config = dict(
    num_hidden_layers=14,
    hidden_size=64,
    num_attention_heads=2,
    num_key_value_heads=2,
    head_dim=32,
    intermediate_size=256,
    vocab_size=8192,
    hidden_act='relu',
    norm='layernorm',
    norm_place='pre',
    norm_eps=1e-05,
    positions='rope',
    rope_theta=10000.0,
    rope_fraction=0.5,
    qk_norm=False,
    attn_scale=0.177,
    bias='none',
    tie_word_embeddings=False,
    parallel_block=True,
    init='normal',
    init_std_qkv=0.0634,
    init_std_o=0.0,
    init_std_up=0.0634,
    init_std_down=0.0,
    optimizer='adamw',
    learning_rate=0.00578,
    lr_mult_o=0.996,
    beta1=0.9,
    beta2=0.95,
    lr_head=0.0128,
    max_grad_norm=1.0,
    warmup_steps=220,
    schedule='wsd',
    decay_fraction=0.805,
    decay_shape='linear',
    final_lr_fraction=0.05,
    batch_tokens=16384,
    max_seq_len=256,
    doc_mask=True,
    train_tokens=81630000,
    max_steps=4983,
    dataset='wikipedia_en',
)
Each number is 128 + 32 x the weight over its row's rms, rounded and kept within 0 to 255. Layers, rows and columns count from 0. Numbers have three digits each. The size before them is the row's rms in percent of the matrix's.

# layer 3 attention query, 64x64, rms 0.285, rows 0-63, columns 32-63
104:116128118128105133100143109138117086146153142175137138146084080119149148158156056051131131184145
102:121101192145167135200121116093167100084103180100098085126105144091124159106130086178118106135161
124:147095116069098093091120185130093139161086089198097128117143150176119091173164147136119125106121
104:139140093114095175156138094113191138102153125166148104163131137106132199136129158081133124236158
095:131164087183172178176146070089166179095170149085096163130123075099114154098115115112137160150089
120:120101144103089090177127171139094166140081169138147158126144190115077085085086101193116119084114
124:125185148142152196103143101071114064116154042144117134099119106152158143161177146127141135147129
140:118172127157150190200117099103155129090168140059138138140145135107140163062113122106146150133107
086:094161153170120174189125071083144151126170150123157148129120178129153157117079110087141169104080
115:105164103092085088142155145168098145133079166121137172134157143159093130073168111109089145125046
072:141107125138140077174150098095159167148113162175196146088201142133150117132093128114141131097120
092:095144103124093159124092132139116097116081078099123138142104101172148175099172205110115141169120
088:144125106114102148135115119048140096124127106075155086111142128135172140125172188113098151118121
082:137101162124149163064157115209101083158178108146061089110104124111077125121173101162119082147128
093:147096099106124119146158122056139102122079148086171120090160150105150143142148112138066154137155
081:124128090133136174101105083151119124119151113107159122091098066157123155106160137045149107147127
093:141089133147151059126144101149138121156135197144122116091147138112073122151106016122103095160158
090:154088130123146088135137152072161080128071126109122131129148146101154092165135150205091143134179
088:129117108105148107160131141136119121125123144100137193102103078157149118106135107074157119123082
078:156083177148136066138141145140133125142113170159141093136183163101115090144099099195112117151197
086:160144121120099180050117118136117135101139091112065060145089146083090134153211141149097119149148
081:120144151077114101202112178083152156127133158118214150142160144126150133099069125080143167098109
077:077168139145096127130092114157128148106158140162153112212154166113116119150063158077150103081133
113:149093099138166054151154106152126086145079164142107186088118101152125116127133029117096118156162
083:145119156122153068120147167107156106153078120150122144150179131130176097152105151224119130090164
102:065101146168098123097091109174111155197153133160134107107109142144081200108083096095133092190144
080:164145167190142109119148101113111117108143140152111076117175162093098103181138077180109120101151
084:146136152143111146072118152146095093128134081150082100125122113119091148154182129195123110188166
102:053142152113127097169090196182117092155103123102098177228114119191146120092090158133153130126108
086:116097068155142095124135102153113074163066143147063152139142136135115138144149091184078140160147
090:126116125128178068172153108129113132152116169127175188108154114154130124111050064104125121080129
084:151128097095132143132145143136156068119113116099110178082104072175151127099172146116121166155071
135:121093089125143142149156130123122144170156114165110121128107163132145125134119169153152129116176
078:103110171109122154138102156095137051088161173107163116158142131071124167091152105112105169111160
118:101096139112142140110124141150114084161170139143117104129130130066104095159134136161121109077203
120:144159134109096131116096127129135148082113128099153136124114158140108157061136099088144156140080
106:097084143115160115134123105092153116128142137169080138174119094108114080141143126149141100053181
130:120151131115092092176129128137139139109090125072175181165115163142119162050120159088123143163111
122:125146111118080117122173135168111110119052116115173166153123144149088192104135131076126174166098
089:148155144130160165060143120136083070144210119168114134062161149102143111203128127156116088105167
138:125153103114145182189163149154100112101070076120129190163067123151120162074151138080128127099054
114:101103172122148116139079132148155127113160184192049134137102175075121065165081152182149097111159
102:114156127112055137054127126120123053122148156135161091058179120098112147100213133125112140143101
090:144096103152189142175110085138157177154098088137094111141068140116133147121049162121147093138187
073:157103093142133102170112097148140151137068150183095052162125174145100165161051147134133106190161
088:111147136127062099048128144107092130114131166134170119113146133164088139136209109113119137131098
085:131150117116178119194117152070160134107114098134142149142152129098119091086075130143131144124163
091:124103105154201156173132127147146182136101081123093145162083128117151143147049144123151113108175
092:094124151117092120044115131119124081102148137116156116080177113103129105130187121153122149115072
091:131125117125148111192102154089121118114099143136142121181147174098068131115108100121119152155179
114:151123098125156143204158159151107159123139086113143195183057117130137141130116111119134106101163
102:113133138123059110046097104114129077136134171139136071087176150110106128141197122148120162164105
099:070141143140165143104136098141142099118161086137117148131151075114175076100162155150095110096052
102:117135159111086131071130135100129059117139163121161097062199115121107121107182112149099154144091
076:123144111142189126120153138129139186159106063146105143155128125100133145151086111131098110097155
085:127121123146194123160129110133123199147109100106108134156104137118134140166043116127142105110191
100:141117132131196131221140145139139164114121076103128187179096114134155105087080148126130111094154
108:101115164128096120033115092121116122136115165128102102098151123146120119137168127161138128146074
097:091162108151186142050163085116113144134144041120145116113183067124163131141126127138123131096133
096:160121110132152119162143095129138165171096123137109085141126155141110184157066122126113114168181
117:157116126115180149252152169121117144096112107120137190161091124125133122075100118133119110101149
090:122101128159200125187108090123154196156116081121089139170096124135152112111042166137170104120180
085:113130127124202172222152157115114148091120057131136183158120127136140109089067140137132111096131
133:114119155110167172185153096145160136128105085123063183162080090169155102087132178151126090095061